config = dict(
    n_layer=13,
    n_kv_head=8,
    head_dim=32,
    norm_place='pre',
    attn_scale=0.203,
    bias='all',
    init='uniform',
    init_std_qkv=0.0271,
    init_std_up=0.0271,
    init_std_down=0.0,
    weight_decay=0.073,
    lr_head=0.00609,
    batch_tokens=32768,
)
Each number is 500 + 50 x the weight over its row's rms, rounded and kept within 0 to 999. Layers, rows and columns count from 0. Numbers have three digits each. The size before them is the row's rms in percent of the matrix's.

# layer 3 attention query, 256x256, rms 0.0754, rows 46-56, columns 128-255
102:432455549422456483534542466464547570532412426515479485432507502536491525532551530469512552469457465509550475552514518483421498446582531445462489485521510415474487572497445407469473491519433511569535530429471491522509659540449466507424532538545450622464527542489581421479498463566498490372520604491498459504568569493512516589480577438528628480445507443506524401460503596512417471521516
108:480489365498485512538512502456608495450532465555533526503460451520495399506448498482471472538516529535546580512539476580536512439547481433500474481526532429509531455485428528525424423528581502410446404501465560454507597511604523451547466476473562544573472536576448490471568496509552363568488470481448462522435574483473501520421519394536470518453421520438534486480529442538482532472562
114:481548485458509528524495460457498482433424523532533405469479474512508577619454387557533471446426550513472493440515557529467533501411457509545556471527541479608568451450512482500502518508497420463373456550534512376491483428480542510479573552518448428535535552543529496490509554447457519488557461485424488563592495403470539450434495418538447474486497607530448454513496482503450571483594
113:487576495432542467555546463525450526373502505398415489415537549453540550491592517410439503488547513526571541456510553471504585463560500526473498495516436610533559530464523447552440550511502585513417474569485615558430537539597507399414506493460435527470498466492407644506592491512532480524465487534445513548574452469488539487589528480435556549507465452488419501527553528515529486510507
102:551426485571429509486519449532455564517467528444603511484481525448537533524544481480526458488411501484542512461397493509526580469536505599554426455592553441420511530477478602593596535549578480458483519596465475580505482399466437517419525500592469473500441620568577478483545497444594483428507490545474434457495475569488511523469437471544439469349529474520475427630482527457534466426461
109:459534469419523581500450467483615479468468461549510436405507453478444561555563463434541405543504466446585440407488553570520510455535431484505456438535567506512576518489535541534485397504567491518518509527596424532518528550554500438501518592435526514411467491474533558491401463403492449535543490526498452519531601486462448406474563481522566496531578534518588479490538566585503438531510
113:554596490466583527515544481540446459560487567417544513509469451448602472540588493477462470582500547526468546506474432498456485493588506486523497509464544435595411462466543558528575550522487534463492496473454510563530565426478517488553550671511499508452530510371537420493524458477530506524622431551387471569473501429539528509471489529498494511493548396554509547494459515546395606454532
108:499503488499559552457547397527398566535520507509509556464489462540491510507461477539452512501499582457539418512485556515523432526433614433569460579440520469520415487519491486510499475446494473525616577532561425441526483518394474507449524605500451492445535503490510476414451551503585384475502526553490523576452525523419589426590532547523462470362519538459482415443498526466449521419462
113:489541450531412497568515453508497429539473485508600529527417462409450545581512409486519518516487547489421488465607461427409471490538510533592556479586539511481466503410557504438444415524492568496458586570570529552572585558370506628464554468505530499504628484491529559497399444422523577516499549488550489476464514581593454390472442494405490521574408548493524477500447567530486483465446
110:405469429540511560413528502499538502478448471482488511463500604654537529530422586510593499581414523527497424465504553542528520519540444555490552438513497603557584473471413515555466524503483544526499584477484516514531461478525549458477560469532457350438525583576532565562505623508514516466435455434509468499520567485520498503466549453500420513429417521527408546438386543534508536533554
099:537468474563524518539530511523604586421532423438456560505444631569559532500524546586490499493471500434569488487519532495447583428492409494463497479516679376510477501482492532551597504556506541471490481489447503524517514480450471526419566486593473504501510466411519463614510505493473493456502488503543506490527471497475460514394526478511491471430498394485523528521568588361544474499560
# layer 3 attention key, 256x256, rms 0.0726, rows 46-56, columns 128-255
107:473443401583470489401546563525503487539576485438541519538483558555598563431466497423526418456455543381383417503501554481399505462530559531511548537531535528459558472507455552476496437459459419527446505468472405471548525466585547463467503502467579516485502439501495555476513606468504581609582415504435420456430572496459541479487467452532457469473458536564514483506587488584486542462485
105:455606506533621565390429455518381458509543498450507501478429445467532521519491520559470630530481513529506396495561547573482469488480497500470483436516597444398542533419568478551488579564476529401494457476443417487507474481452463568458487494563487505557542468515486582620433613403487530511494447470525520518470482489471488450425498475436480590496498445519428484510547588453529505511474
099:499545505443446536493533473513488544497506508406420517547508535560539484472560533428539543452550496495457513538447485470437521471498480528567533453499630554399522519504472510510383576591516509478382542509548505482557503573456401436400467601475464515486455409525511464503523434553634516504379443465456544531516491445460546465544458502428437438426494485514544518439576429551523486579499
113:475547520474532512528379488495566480500514523366512603612577535539422642553487530530520450549488520494405456534517520575516445505553552485415453424551593483461529394498540552551549473460512428478448497433475409518491487497536394541519462431550462478444509547560506491482500498551458542541467455473435536471544536506524418495469446598484525470536456422496473486490467467427488416473600
104:571488495611511519566472553576508625420438425394655539529542471572640485480541452554452452514445516462496527581528469496462418449538516534506440437510441486441485477475482400496457467487501561448590461494456508420570490487501501566421517475433451502411526404449477540554514570430519465555523428462564460489448486466461529520551524464531544513518396435661451444548498525472485466540447
102:483463516376508510551586539609439517442503526511460516525443519450504520455519492501535552544489535459493365501534658431483452552472478478473543496624481584472508527459546525511472469600492500546502563447517509450522532588459390479448528615566522542411590512500511594438477504549499475495443497494483466473497511528400542520396551426516480389473535571521582499405551500443530516550496
102:477502541485484578485505520527498526461556426468479567444513403497498514533591527385400523474526565532432582506530437529442557582515484477474432471507427529413571499531429479633555576498447471508358500590501467438484489500524484504533532443489593511520533526543446470420588497491405528487529496478536415516410528575447530463576542580520472399501546526486511468554472499456463519449542
103:509495474466523550540491561489502479476544520529526526436514446494479504474415568477400550543528461445517526498560414425456527494530572447571543436495495630507544445468576411452369525493483466439541583577528345421513461536547574505542469442488523535423476445512523502465443540543513492442516574481355480479419534539460535536483458481551480538499551553524509475470456505469474599473535
100:540568544454546509552502515432533528504503586488529422456565459555543472549526459461481532460553543418585521433505459446537458477528583402551492609425467457499448420348449551515508549472538427491492405538576521466523451529467520530470431541532475582483484514522484609469477447493468552590519549512467510512549452475447541511505524461612577502499574552541510478496534396614545520497497
114:547532451496479574477546482489519579527496457441581488452473494540408456497540436514479460578525566548490459487420478534505603547482458500420558469518506502441456566507472576606601558477572563476400524551490442460604489505549466473502488576448485558526514501506424512477480519456461513528512479477484431434488576487534540439554588413468503479615530520539581477498436442569477512500523
096:498576476628631437488470462456509503456527534474513522563482500488558530470407456588499489485474550529473420521429557429494438504543531530497473480535402522504532488489553483465553532520516488393613506478511377497495440458556467511506576523547519546524544542476426496481525602512494588513583419441516538589508543474433512398485537441508445437488489437546511475540455508503509551357492